Weights of a small GPT-style language model, trained from scratch on English Wikipedia.
Size: 18 layers, width 320, 4 heads of 64, vocabulary 27710, 99M parameters.
Architecture: rotary positions, untied embeddings, gated attention, exclusive self-attention, hashed n-gram embeddings, learned residual scales.
Training: a variant of Muon for these matrices, 313M tokens, 8713 steps.
Each number is 128 + 32 x the weight over its row's rms, rounded and kept within 0 to 255. Layers, rows and columns count from 0. The size above them is the row's rms in percent of the matrix's.

# layer 15 MLP gate, 832x320, rms 0.156, rows 267-321, columns 80-119
size [104  96 115  98  90 130  94 111 106  95 108 104  92  95 106  99 107 113  94  97  80 104  97  90 117 113  92 133 112 106  96  94  91 109  91  86 105 104 105  95 105  97 110 107  97 115  96  91 103  94 106 100 112 101 111]
[[171 137  94 139 187 135 156  63  80  92 159 114 107 109 121 184 168 119 121 150 115  88 112 109  85 148 158 129 115 134 115  82 134 186 183  99 117 108 105 146]
 [167 151 105  93 117  65  90 117 118 109 105 117 112 140 147 119 179 168  99 148 124 127 144  84  90  86 116 105  86 108 119 155 100  86 133 216  83  97 106 114]
 [141 142 116 133  81 110 108 106 186 103 139 125 144  73 114  33  84  76 176 139 130 147  97 136 179 149 107 122 110 146 110 149 126 119  87 126  76  89 122 126]
 [ 94 100 169 160 155  65  83  87 131 171 153  64 137 162 163 130 132 107 159 130 144 166  82 101 121 155 163 130 145  88 136 133 100 103  21 104 123  87  64 133]
 [167 143 131 179 130 142 149 102 127 151 144 106 160 111 141 139 107 124 144 119 162 121 102 112  94 194 163 144 112 120 105 105 214 147 103 124 135 150 108  94]
 [152 164 176 169 172  62 171 150 134 117 125 130 122  65 148  88 119 152 111 160 104 134 112 147 127 174 138 177  89 111 141 145 148 127 157 123 116 110  96 187]
 [ 93 102  86 182 173 123 163 104 132 158 158  44 137 137 146 179 105 121 150 111 195 123  86 109 128 144  99 125 147  78 146 108  75 121  66 178 148 101  84 106]
 [155 120 136 130  71 148  91 142 136 153 183 190  80 115 142  81 118 101 132 106  85 126 139 161 103  74  95 142 156 147 114 136 119 178 136  88 132 118 119  89]
 [ 87  71 187 151  94  68 158 101  87 127 177 152  94 127 140  88 149 101 168 126 169 116 159 163 202  74 153 126 170  82 115 114  92 122 150 170 137 121 122 128]
 [ 78  93 159 143 135 117  76 127 114 143 122 179 130  98 136 147 137 144 105 134 153  78 116 133  88 115 156 132 130 176 146 143 127 106 125  42 157 129 143 151]
 [134 130 118 125 157 199 140  69 102 146 124 163 143 152 160 199 113 133 147 154  79 123 104 172 186 150 140  72 111 119 209 118  96 173 159 133 189 148 126 131]
 [ 89 156 172 134 173 191 173  94 137 151 170 136 205 110 152 158  50 108 126  67 104 172 150 126  60 179  77 115 171 167 139 165 117 128 155  63 126  83 169 152]
 [143 177 116 140 118  87  98 131 112  98 106 101 173 110 152 151 112 124 127 181 121 102 141 154  68 138 141 128  79 119 117 163 151 170 120 119 133 156 134  80]
 [ 38 166 120 116 196  75 133 159 143 123 166 109 186 126 114 122 151 120  98 160 164 112 146 126 155 170 136 145 193  81 112 101 125 199 159 135 153  88 144 187]
 [128 137 151 114 102 142 137 138 108 129 175 120 116 119 115  93 122 134  96 150 131 126 146 120 144 160 153  84 121 122 126 132 188 115 154 173  86 160 147 122]
 [138 131 126 104  81  89 103 107 152 109 129 151 123 152  64 168 174 127 167  88  93 156  77 139 159 117 160  96  89 132 105 146 114 130 123 198 127  87 119 127]
 [137 128  84 118  81  70 152 125 151 135 133 123 112 138 168  74 149 114 109  87 131 132  91 127  83  84 117 133 119 102 120 161 154 116 155  77 109 136 102  97]
 [134 114 113 143 113 124  95 122  67 106 136 167 128 103 109 122  92 106  78 165 121 121 145 210  68 151 110 131 113 106 122  67  80 163  99 105 131 113 149 140]
 [137 156  87 125 157 128  98  94  96 191 158 107 121  68  98 149 120 141 148 104 105 157 101 103 121  91 108  85 132  84 118 185  44 152 169 172  98 165 115 120]
 [140  95 115 178 116 135 185  90 119 177 165 161 123 116 110 124  89 123  52 197 127 117 150 159 125 145 147 132  58 119 124  50 139 107 119 132 139 124  60 126]
 [122 126 139 150 191  77 142 198 123  90 117 131 123 147 120 129 117 137 153 118 132 140 165 136 135  52 117  73 189 127 142 143 128 186  95  75 138 134 187 103]
 [108 110 202 143  85 107 195 115 171  82 131 149 187 152 125 115 108 120  88 146 157 171 109 102 108 162 145 171 130 124 129 150 115  94 127 165 116 142 189 141]
 [141 124 181 155 149 121 137 104 104 156 138 132 111 132 163 170 136 161 151 130 118  88 134 154 130 148 156 159 131 101 130 174 151 135 161  93 130 192 152 104]
 [145  86 119 133  54 115 122 140 134  94 193 115 112 114 175 176 162 150 100 153 159  54 100 104 127 136 172  68 144  82 146 142 113 161 122 122 216 109 222  94]
 [ 99 124 124 141  96 147  95  60 123 129 133  92 110 101 112 110 179 104 149 141 150 140 145 134 116  92 157  92 144 141 115 118 154 137 191 171 171 111 107 161]
 [122 161 125 125 123 103  75  86 164 123 157 122 110 174 139 122 110 109 110  70 150 128  65 140 132  99 160  87  84 151 128 125 120 159  34 138  55 131  79 132]
 [153 190 161 117 189 107 130 163 140 181 145 164 129 116 133 119 126 102 157 110  96  87 115 163 141 136 149 187  73 110  85 134 107 167 129 118 113  64  66 121]
 [ 86 122 101 108 118 186 154 113 103  97  99 121 202  79 175 147 123 148 184 105 153 128 128 135 106 113  88 115 100 150 118 126  98 146  96 133 105 128 182 122]
 [131 169 128 116 162 171 169 131 119 127 106 151 123 185 166  83  89 130 101 141 167 122 128 143 108 168 108 151 151 125 174 143 119 160 180 118  86 166 135 113]
 [ 84 198 144 164 139 120 111 118 199 104 138 143 152 142 172 121 129  67 149 109 153 103 145 149 157 145  94 114 112  93  89 113  84 110 140 102 117 198 141 151]
 [140 113  95 139  74  90 120 137 124 145 189 172  21 105 138  84 171  78  86  88 124 108 112 102 142  83 126 127 129 142  79 126 142  95 128 107  93 139  94 151]
 [125 126 146 137 164 129 157 147 122 104 106 140 154 154 169 113 156 107 103 109 157 115 117  86 128 112 118 133 142 134 127  93 133 153 149 103 132  71 166 125]
 [134 112 102 156 130 104 101 110 117 139 114 156 173 141 130 139 121  46 150 134 157 105 145  98 120 139 124  89 133 132 118  96 133 173  95 137 108  94 110 190]
 [140 126 112  69  80 124 151 121 108 124 137  80  94 173 129  95 133 109 115 102 134 105 128 116 131 165 110  70  80  79 122 116 237 153 123 168 169 116 111 123]
 [122 130 146 156 217  52  92 154 180 178 146 114  95 121 135 159 108 125 109 125 129 171 112 113 115 154 184 110 108 117 132 176 135  80 217 142  58 150 143 151]
 [121  69 170  90 124  93 157  95 169 161 118 122 165 164 176 171 175 112 150 123 112 110  75 149 185 118  90  91 146 123 153  61 113 155 101 127 167 146 114 188]
 [135 148 118 174  98  82 111 124 116 140  97  89 103 185 123 117 115 138 116 125  87 159 150 166 169 143 146 107 102  99 169 108 165 151  64 102  88 106 165 114]
 [140 142  71 108 142  80 100  97 154 128 141 121 150 168 154 139  88 120 112 104 134 128 110  96 108 108  84 155 153  87 212 161  99 172 123  85 156 114  90 215]
 [ 89 188 108 177 184 152 167  82 132 124 216 113 132 132 144 120 113 124  93 151 180 139 122 177 124 163 157  70 176 163 144 129 115 110 132 131 166 132 144 140]
 [ 92 144  85 152 136 129 115 106 125  86 120  89  94 146 150 113 130 182  89 143 150 152 164 153 110 118 188  61 131 149 103 124 129 141  76 171 121 113 121 109]
 [109 109  94 154 123 100 128 121 147  70 125 124 129  87 106  86 108  91 116 113 132 135  84 155 115  89 135 153  78 108 174 113  80 182 119  91  69 142 121 161]
 [101 107 105 115 177 201  86 116 122 109 136   1 145 115 128 194  78 145 100 218 112 149 154  68  97  35  88  80 102  81  75 122 123  79  84 170 116 110 111  69]
 [110 160 204 133 142 171 155  82  74  89 174  68 121 150 130 147  95 136 107 114 135 102  98 192 177  95 137 147 147 130  96 119  81 167 129 119 137 121 171 142]
 [ 98 165 124  85  44 118 155 135  82 113 150 164 137 218 164 168 107 137  72 156 124  79 133 114 135 111  88  87 144 162 139 113 130 153 127 138  89 198 112 155]
 [130  97 173 186 121 156 102 135  37 124 176 139 108 166 129 177 140  89 136 125 163 131 137 109 126 120 128 152 134 171 106  89 115 132 133 106 106  82 114  66]
 [160 130 120  71 113  91 112  95 125  92 128 212 145  61 132 149 124 133 113  55 166 128 141 148 199 148 166 133 153 132 134 161 122 126 115  96 126 152  95 110]
 [157  60 130 197 101 118 113  38  49 156 111 134  60 148 103 107 121 106 105 152 103 107  56  64 157 139  63 146 107 139 109 118 185 139 160  98  67 119  99 161]
 [194 164 139  96 181  98 132 141  98  91 130 115 149 123 150 143 145 107 157 118  80 141 157 109 114 103 117 144 155 134 131 123 123 148 141 144 151 147 107 141]
 [ 79 160 187  70 134  93 123 119 121 154 162  96  93 135 174  67 134 157 147 167 147 110 110 110 161  81 134  80 151  81 141 106 182 123 183 135 140 145 104 100]
 [101 123 119 164 113  96  56 128  97 152 170 122 157 140 119 121 179 113 143 163  66 101 178 122 128 109 135 125 165  91 131  96 142 136 146 161 134 132 191 156]
 [138 126 120 164 147 102 100 109 133 198  99 114  94 131  56 121  73  94 161 110 118 117 156 137 113  51 103 135 150 148 123 126 118 164  74  52 192 120  87 100]
 [135 128 123 102 111 115 147  92  69 183 129 113 121 144  87 144 100 183 111 129 143  87 138 137  89 135 126 128 127  97  81 137  89 104 155 125  77 122 125 179]
 [179  81 129 122  56 104 109 103 104 163 112 121 169 180 137  86 114  88 221 140 124 162 171 120 140 145 147 115 148 148 102 121 131  67 147 195  90 107  83 182]
 [ 55 109 141 140  91 134 113  83 135 184 160 195 133 108 165 156 128  72 130 101 125 117 150 108 134 135 153 131 156 127 135 155 119 120  58  89 117 153 160 180]
 [137 140 135 134 103 178 138 112 143 167 156  57 114 144  92 121 132 126 111 129 136 104 146  94 138  82  98 147  87  71 186 207 107 126  88 152 124 203 129 148]]
# layer 15 MLP up, 832x320, rms 0.15, rows 267-320, columns 80-119
size [ 96  97 107  98  87 118  94 104 102  90 114 102 100  99 100  94 102 109  94  97  76 105 104  87 117 113 100 129 104  96 100  95  98 109  98  91 109 103  98  99 106  97 101 111  91 121 101  97 104 101 100  92 112  97]
[[145 131 171 111  91 238 118 164 138 192 199 145  79 138  85 141 111  86 158 135  68 111 158 143 137 122 152 106 116  93  79 137 107  91 138 119  89 135 177 130]
 [ 58 145  87 105 116 153 137  78 180 144  81 138 138 177 186  73 136 117 121 113 170 103 159 143 127  82 130 149 127  91 149 132 160 155 105 163 127 169 157 110]
 [175 143 132  85 110 126 129 110 168 118 153 143 133  94 112 142 181 142  42 155 168 142 129 108 113 212 123 126 111 165 138 177 137 123 129 201  89  95 108 131]
 [164 134 162 123 129 109 158 138 143 114 130 100 166 180 144 138 161  65 128 173  81 122 113 141 108 129 227  72  48 124 110 167 174 103 144 156  56 108 111 185]
 [127  94  63 144 105 119 141 143 173 107 105 190  81  99 145 136 103 135 147 135 156 168 139 163 122  84 174  91 139 132 139 122 103  77 147 113  96 192  65 207]
 [102 137 104  51 156 156 128 106 129 179 102 131 111 188  59 166 133 104 129  86 102 136 241  95 117  82 155 138 169 124 183 131 189 145 195  82 129 122 136  85]
 [142 115 126 147 217 173 112 148 160 190 131 136 140 174 168 123 135 120 151 190 102 177  90 121 163 154 111 124 109  94 179  78 122 172 104 147 164 122  84 154]
 [141 186 152 109 153  76 158 109 164 105 102  87 151 209 150  70 137 114 131  41 119  82 135 121 117  79 134 111 161 119  87 123 147 189 166 110 174 155 134 121]
 [ 98 157 179 120 132 117 125 164 149 133 104 159 121 112 138  65 150 127 153 167 148 125 126 110  99 127 134 159 127 138 120 134  69 138 147 173 124 113 154 142]
 [ 66 116 110 140 197 136 104 131  52 164 119 189 100 102 109 130 148 126  80 137 154 120  29 118 150 141 161 130 144 128 118 105 108 181 161 146 131 116 110 159]
 [ 76 119  91 160 146 130 167 151 125 159  94 139 131 111 103 210 166 175  88 132  87 102  77 112 167 189 146 104 150 135 193 120 111 129  78 148 119  77 133  70]
 [125 165 141 142 169  69 148 120 184  89 121 149 111 120 135  58  66 160 161  72 138 126 126 167 152  95 144 127 178  67 108 118  92 152 116 134 194 201 170 150]
 [182 147 145 181 140 111 132 153 110 112 130  49 114 157 113 109  86 182  62 171 126 129 173 135  72 137  84 126 161 137 127 172  37  69 116 126 115  92 133 118]
 [103  94 102  55 105  67 107 161 109 135 116 183 178 135 146 136 154  77 102 138 118  99  90 130  89 199 129 122 120 117 133 163 150 122 137 116  96 147 165 183]
 [110 151 122 114 129 142 118 122 182 110 144  41 121 111  98 120 108 107 133 141 144 126  84  79  70  95 151 117 137 144 104  80  98  92  68 113 158  89 137 184]
 [134 130 139 148 175 151 130 117 125 119  89 104 134 140 208  67 112 161 135 120  92 121 148 177  81 166 105 139 137 145 127 148 135  63 157 139 126 142 114 145]
 [ 80 155 139 142  80 115 117 132 147 152 106 145  36 153 145 130 151 143 154  88 130 151 101 169 177  91 143 119 210  97 118 107 121 136 152  86 145 149 168 170]
 [116 112 115 182 136 159  93 143 133 124 137 192 158 132 116  99  87 119 128 116 123 149 117 155  73 166 129  79 145 152 144 160  88 110  74 140  83 100 155 153]
 [127 151 108 121 162 110 149 130  87 117  79 194  80 132 179  95 127 178  87  81 162 161 132 130 128 103 135 150 138 124  92 164 122  66  85 159 146 118 126 143]
 [152 176  98 152 129 110 165 106 110 126 138 147 158 103 149  75 138 208 102 147 170  54 149 132 164 117 136 136  85  97 104 125 131 139  98 139 136 136 166 139]
 [174 128  71 120 136 189 150 119 183 117 151 119 132 188 118  73  92 137 166 121 125 116 150 114 128  82  91 170  87 118 145 143 152  72 100  66 138 120 102 110]
 [135  83 140 154 112 111 177 138  97 141 112 105 126 160 182 109 168 174  93 149 169 138 105 116 123  73 159 118 116  97 106  62 134 100 166  31 136 119 105 107]
 [101 101 109 130 106 149 140 148 103 140 118  89 116 161 118 117 103 178 101 142 157 116 130  92  68 120 128 119 118 114 146 139  61  86 133 117 156  95 125 100]
 [189 146 138 148 127  59 101 105 150  73 122 139 182 135 106 114 146 154 165  90 143 100  88  90 119 125 136  90 120 111 163 123 159 158  91 164 118 129 121 147]
 [114 160 140 185 108  98 150 127 152  99 107 148  66  96 125  95  40  92 133  99  83 111 103 129 117 216  90 177  76 184 121 106 139 193 139 183 129 136 139 165]
 [153 144 110 163 129 133 158 131  76 187 129 179 158 131  97  96 127 147 125 175  93 140 155 102 114  84 126 136 130 129 160 115 171 124 149  76 160 144 107  88]
 [171  99 172 191 160 114 114 183 126  98 162 177 143 149 107 164 115 140 118 122  82 189  96 117 112  95 199  55  98  91 106 132 139  68  86 109 150 135  71 190]
 [132 148 116 148 139 104 128 116 131 164  39  93 131 121 167 171 178 152 134 169 148 137 128  98 139 114 140 156  76 114 132 158  92 119  86  40 176 160 113 149]
 [ 93  71 134 171 110 106 114 122 165 137 116 190 128 123  94 131 176 120 193 161 107 173 154 102 150 141 126 102 120 150 154 129  89 108 134 141  96  79 139  98]
 [107 116 177 208 203  99 105  88 110 151  94  82 138 126 164  74 126 136 132 177 164 117 191 107  98 101 170 125 107  53 112 135 168 162  97  90 114 108 138 157]
 [153 166 136 115  94  79  88  72 142 141 171  77  97 149  58 153  98 159 124 104  97 149 160  99 144  86 170 119  95  98 112 155 156 156 128 123 157 106  70 102]
 [121 165 116  85  71 164 111  74 140 115  99 138 182 100 143 108 103 174 114 130 143 132  66 233 138 149  94 116 106 139 111 166 103 119 173 108  79 161 154 161]
 [136 149  29 118 151 128 143 128  97 190 139 126 160 134 121 119 162 142 149 109 143 105 110 124  68 116 160 143 137 106 105 190 130 145 124 184 155 109 144  63]
 [161 133 120 135 172 170  61  65 145 168  86 111  75 168 120  86 144 125 165 142 202 143 123 153 119  95 135 185 105 136 117 154  75 149 114 130 128 104 184  83]
 [111 174  27 111 102 119 135  82 136 123 128 106 124 153 159 107 105 179 164 124  98 119 168 112 161  87 165 174 148 143 125  85 120 114  34 120 133 139 152 113]
 [157 107 137 149 101  84 147  95  91 116 122 136 142 125 191 175 144 114  73 127 107  98  84 146 140 161 124 108  98  90 114 145 161 146 109  85  81 132 100 134]
 [133 127 194  71 101 106 174 140  50 116 169 140  81  91 139 111 173 159 128 128  94  97 126 143 151 116 123 129 136 169 106 119 163 165  95 113 138 135 166 132]
 [168 122 164 133  64 103  86 128 155 117 178 101 116 107  79 157 130 171 109 152 112 163 138 145 138 129 144 151 106  64 156 119 182 119 152 132 121 115 101 180]
 [ 79 165 115 127 127 114  98 119 135 125 126  73 174 159 169  68 105 162 115 100 131 156  97 192  81 191 139  94 145 122 125 186 136 197  69 176 104 129 129 181]
 [131 135 172 136  89 138  87 174 145  99 144 144 111 143 124 125 146 104  83 138 137  77 193 107 119 134 108 155 175 101 140  93 156 152 155 157 131 173 132 155]
 [ 99 147 143  89 156 141 147 118 171 118  95 181 159 157 128 143 166  82 139 113 178 137 201 157 117 137 120 142 140 150  68 174 113 128 108 183 146  82 148  40]
 [149 172 133 160 136 163 123 119 133  98  77  70 110 135 116 153 167 115  97 121 134 112 130 122 127 184 175 130 138 206 135 117 135 159 141 112 154 126 169 173]
 [124 122  74 157 166  99  81  52 124 110 214 122 103 191 108 168 139 148 118 183 115 221 146 156 148 106 113  66 102 189 112 147  79 138 144 151 180  67 141 203]
 [105  75  92 101 122 189 126 131 103  60  81 139 114 179 127 115  84 138 165  96  91 162 120 150 102 135  44 115 139 138 123 149  93 110 162 143  85 138 173 156]
 [ 85 106 165 185  96 159  97 125 123 117 115 137 112 118 137 129 171 151 106  97 155 106 141 154 177 155  91 126 129 192  80  87 108 170 129 109 166 140  82 135]
 [134  98 140 104 142  83 186  81 155  99 114 189 137 129 183  76 179 164 136 185 135 126 112 124 116  85 161 107 147 106 182 128  96 144 156 117  90 170 122 118]
 [189 181 106 121 212 166 122 172 153 102 155 138 179 132 110 111 183 125 181 127 143 204  84 157 137 113 101 134 122 171 194  75 145 117 117 105 134 154 115 153]
 [140  88  99  78 156 117 114 144 138 202  88 184 160  72 169 142 172 150 144 126 111 151  82 113 180 134  69 188 118  65 150 136 140  91 118 127 162 134 122 183]
 [130 164 113 144 174 105 112  69 134 179 159 141 156 147 125 119 143 116 143 162 169 145 128 199 136 164 109 133 127 121 109  71 121 130 109 187  61 125 135  79]
 [ 92 145 107  81  75  82 120 116 138 135 134  98 100 146 118 136 186 143 197 120  94  89 134 165 121 173 208 118 242 126 171 110  97 160 152 121 145 119 150 139]
 [132 123 126 141 107 177 129 121 107 120  89 147 117 173 165  83 150  86 120 159 133 158 120 146 118  92 171 119 101 130 133 175  97 151 101 136 104 198 140 108]
 [ 95 172 192  88  73 129  88 150  84 130 122 106 105 131 100 121 106 157  95 128 108 118 120 106 160 165 169 112 138  98  81 154 141 155 172  63 162 148 122 169]
 [ 94 128  68  92  80 162 105 125 137 110 125 113  90  37 114 143 159 120 142 120 134 131 140 132  92 142  52 125 165 120 121 170 136 165 129 118 171  43 105 116]
 [122  93 112  93 111 159 141  91 142 145 105 126 110 123 141 151 167  82 185 133 116 180 150 227  68 128 145  92 180 105  78  81 159 115 156  91 164 154 111  75]]
# layer 15 MLP down (transposed), 832x320, rms 0.136, rows 267-320, columns 80-119
size [102 102 117  95  95 112 101 108 101  94 105  97  95  99 103 101 105 116  95  90  78 102  97  92 110 117 102 120 105 114 102 100  92 104 105  93 103 104  97 101  97  98 104 107  94 114  98  94  96  97  95  96 107 103]
[[166 135 139 134 105 124  70 129 157 108  94  70 114 122 150 140 152 139 118 145 153 147 103  94 154 214 175  76  99 132 123 136 115 158 168 142 157 171  81 111]
 [173 157 158 135 118 151 138 109 175 102  84  90 191 140  97 109  81 167 146  43 140  92 170 108 123 128 133 125 124 148 169  78 165 106 120  98 141  83 104 135]
 [ 93 126 136  81 131 121 166 138 146  83 151 156  91  96 147  91 141 153 154 154 128 147 116 136 182 183 115 136 109 115 171 144 110 168 169 163 177 185 151 129]
 [172 119 158  56 117  98 164 112 162 135  84 149 162 113 143 120  79 102  41 204 121 144  78 156 184 150  98 104 113 170 198 143 177  83 158 223 185 141 133 116]
 [ 89 101 161 163 153 128  99  85 115 151 171  51 156 161 157  88 177  80 116 119 215 106 135 108 100 164 162 147 102 106 142 145 199  55  91 133  96  99 183 157]
 [159  99  90 124 139 117 156 159 107  91  88 127 125  83 101 128  89 149 184 174  84 103 109 141 132 139 151 107 224 126 147  83  92 146 110 150 156 100 113 168]
 [ 99 118  73 113 122 120 112 102  76 117 128  91 134 130 166 125 124 136 138 108  73  91 132  92 133 123 183 138  82 146  92 143 157 144 170  86 118 151 172  56]
 [ 93 140 120 135  82 140 183 113 144 131 154 148 154  76 108  71 132 147 104  88 115 143 133  75 143 101 124 161 140  98 111  87 138 146  76 102 148 108  58 134]
 [114 154 123 133 120  94 128 124 114 134 120 146  88 121 167  98 183 124 111 137 104  98 152  86 122 130 154 133 185  99 144 186 108 115 139  93 133 125 149  70]
 [ 95 137 130 131 119 106 114 182 140 151  94  66 104 145 122 186  86  86 126  71 105 122 129 124 153  91 171 186 102 149  48 167 135 168 113 156  75 137  49 134]
 [150 135 180 124 147 126 117 127  76  87 112 134  49 118 148 144 112 116 141  89 157  92  81 171  99  82 132  86 136 107 140 166 117 190 213 175 181 188 122 160]
 [113  59 173 111 191 127 117 162 131 195 111 168 106 113  88 134  83 106 139  59 115 143 156 147 120 100  88 115 131 146 167 149 160 108 135 178 125 136 176 129]
 [ 97 215 111 205  92  69 137 155 125 140 159  99 145 163 133 143 119 111 123 158 143 143 119 125 160 125 132 124  71  95 129 130 116 119 110 110 144 114 104 118]
 [ 99 187 143 165 210 112 135 151 131 131 162 116  98 141 129 164 100 128 103 162  77 173 139 175  77 140 142 128 141 100 158  32  84  94 137 100 120 131 147 135]
 [114 128 104 123 251 139 106  89 146 136 148  96 117 121 142  75 128  60 129 113 126 110 105 128 206  63 143 153 161 117 101 116 117 181 172 142  78  76  82 147]
 [162 114 171 131 146 169 179 121 156 117 167 132 178  82 151 114  76 141 146  80 142 134 109  80  57 106 159 168  93 119 130 107  54 142 106 179 142 146 130 121]
 [191  92  99 189 205 111 114 117  89 133  84 128 138 142 168 178  73 211 160 116 104 137 150  96 161 117 174 138 162 122 168 149  92  68 151 176 124 131 107  85]
 [137 122 175 116 132 109 105 126 146 131 117 190 134 162 102 121 141 117 104  77 160 157 141 177 105 144 119 160 134 108  89  96 133 160 178 128 104 133 181 126]
 [167  70 160 122 202 107 166 114 176 149 161 147 107 146 117 100 126 133 173 130 130 119 105  78 151 181 149 125 126  76 136 105 117  85 129  91 118 149  77 111]
 [181 126 105 166 165 141 143 152 115 135 155 123 160 117 128  32 129 127 142  78 135 172 129  93 122 106 156  87  46 176  56 117 148 121 106 132 105 141 133 165]
 [143 151 183 110 137  97 128  92 159 133 102 109 166 133 127 163 112 104  76  97 206 135  94  71 107  95  78 105 152 111 139 121  94 141 142 137 106 174 154 169]
 [110 100 141 133 177 139 149 167 136  89  77 119 113 122  62  90 114 139 101 142 176  90 164 129  95 148 128 142 155 110 155 185 151 105 134 136 101 152 116 167]
 [116 143 154 111 112 132 114 175 135  73  96 176 143 109 161 141 125  86 136 119  72  90 171 138 144  88 138 163 147 108 112  78 124 167 129 157 156 141 116 108]
 [ 88 108 157 118 138 118 103 117  89 143  68 159 125 100 132 177 163 187 156  43 185 152  81  93 121 132 144 169 182 107 135 119 150 136 105 122 127 188 123 133]
 [133 157  94  84 104 143 163  85 102 150 160 130 148  89 161 147 122  85 140 155 113  75 135 163 123 176 153 182  80 121 179 123  96  55 210  99 124  92 116 156]
 [ 81 150  91 117 141 131 139 115 116 176 175 136 109 144 122  73 118 188 111  78  31 104 201 105 126 135 156 149 114 113 176  66 130 127 216  87 108 168 137 181]
 [176 121 108  96 141 101 118 111  90 136 193 166 108 113 133 116  72  65 141 111 119 137 101 111  60 106 131 119 136 118 122 148 132  97 101 142  83 153 148 185]
 [133 157  80  58 150 142  95  49 104 137 134 150 175 116 111 168 147 116 141  91  98 156 116 154 125 123 123 140 127 106 149 133  65 107  69 164 121 108 160 127]
 [164 124 137 105 157 107 104 103 118  71  59 109 140 140 183 131  66 113 155 152 150 132 126  98 156 173  98 124  61 133  64 146 126 136 136 139  75 107 128 110]
 [122  99  86  84 131 163 148 160  66 105 176 158 143 179  81 191  99 109 135 112 123  95 144 113 134 152 123  88 132 112 128  39 123  82 211  61 111 148 115 116]
 [113 150 116 130 114 143 140 123 121  97 126  76 108 121 141 126 117 179 133  52 120 156 135 149  91 184 178 160  71 123 135 123 153 207 127 129  96 143 139 109]
 [ 91  96 122 125 193 135 169 120  75 170 116 117  91 172 131 152 100 135 104 125 158 138 137 111 106 120 165 129 145 145  41 102 135  99 146 132 123 131 155  70]
 [148 161 131 113 135 126 155 144  81 156 186  76 126 161 195 137 141 108 110 125 157  88  98 145 158 167  92 110 104 114  95 153 151 119 141 175 111  89 129 128]
 [146 119 121  95 147  82 128 125 118 171 133 129 160  99 120 144 100  92 100  74 122 135  79 118 134 112 142 128 135 139  93 108 155 166  82 157  65 160 136 114]
 [195 116 147 151 111 128 142 125 193  33 173 122 167 114 115 134 115  52 133  94 143 149 114 138 154  53 163 112 125  72 181 113 158 173  97 110 129 115 146 155]
 [139 133 138 166 130 106 151 128  70 179 178 161 115  92  90 124 125  89 114 114 123 113 122  98 172 154 135  95  87 102 123 142 129 145  72  97 162 130 122  80]
 [116 123  58 159 154  68 177 159 129 124 121  93 168 137 145 130 142 119 167 180  68 134 125 139 119 219  81  79 105 111 136 155 123 146 132  98 113 110  93 113]
 [127 162 190  25 117 117  88 166 125 106  75 117 186  98  99 127 157 115 102 118 198 120 103 141  72 129 168 112 143  92 144 144 109  85 116 111 120 184 129 146]
 [ 53 137 150 116 103 126 106 124 127 109  97 142 146 154 102 103 180 112  71 121 132 142 122 167 141 148  72  58 139 107 181 164 145 140 150 173 103 140 142 104]
 [120 124 123 123 129  43 108 137  95  97 117  94 111 161 161 168 159 110 147 161 107 120 135 121 154 125 179 145  89 151 195 153 125 145 136 191 112  94 118  92]
 [114 144 124 180 107  93 121 104 138 155 177 125 160  77 159 168 163  88 135 111 108 139  74 147 136 183  83 145 108 148 132 148 129 132 123 119 160 133  78 124]
 [ 99 148 195  79  57  90 171 152  99 118  76 149 120 132 110 112 124 124 124 170  78 162 160  84 113 137 128  61 141 100 164 100 115 185 141 119 137 187 141 130]
 [ 51 177  53 106 120 132 141 143 113 139  94 119 110 114 144 179 137 140 109 126 148 101 128 185 190  97  82 138  82 153 155 122  86 143 154 152 117  99 151 131]
 [142  70 134 137  60 130 181 172 131 130 115 169 109 159 112 137 142  14  65 132 132 161 119 117 131  75  78 146 147 147 126 138  82 110  95 155 167 168 135 133]
 [ 92 124 156 119 114 131 171 132 127 160 142 200 174 107 187 148 129  96 161 118 153 191 132 145  98 150 111 111 117  94  91 146 109 197 144 146 146 132 153 121]
 [143  85  82 163  83  87 112 126  64 122 157  99 115 136  54 121 136 147 118 104 131 139  89 148 146 100 168 139 173  95 113 135 117 169 150 111 160 122 146 153]
 [145 155 121 140 204 110 121 126 139 118 113 183 154 183 132  99 124  57 123 170 131 126 164 107 144 140 167  58  89 162 139 122 145 155  30 128 147 154 178  73]
 [ 91 127 150  92 133 132 127 143  94 154 152 128  64 130  96 166  99 176 126 160 137 164 147 103 120 175 163 120 186 161  96 137 105 178 132 141 109 108 155 134]
 [132 122 164  75 126 149  83 153 150 158 115 134 111 135 167 141 145  85  81  75 123 158 148 164 176 158  87 101 142 122 101  77 133 183 142 110 192 112  92 135]
 [131 107 134 117 104 134  86 118 166 108  66 154 114 102 191 105 114  92 101 122  69 167 119  96 112 128 186 123 133 125 151 158  83  71 123  98 134  96 160 154]
 [114 155 113 178 126 128 106 125  89 144 152  86 115 131 160 160  95 173 157 144 174 131 150 115 122  79 104 108  94 126 149 178 157 113 111 151 119 137  95  97]
 [175  77 162 113 129 133 165 133 171 167 140 131 119 141  86 192 155 113  83 158 160 100 148 105 134 151 137 201 126 153 168 168  95  95 141 116 106  87 107 196]
 [128 167 120 141 162 106 126 176 141 134  84 144 123 144  93  90 174 115  73 201 180 115 124  68 108 159  87  64 166 109 126 163  98 126 117 113 103 139 165 149]
 [140 153 165  59 171  74  89 116 130 128 122 144 178 169 175 132 168 143 183 117 130 159 124 112 113 120 149 194 129  80 175 178  90 140 119 127 171 124 146 148]]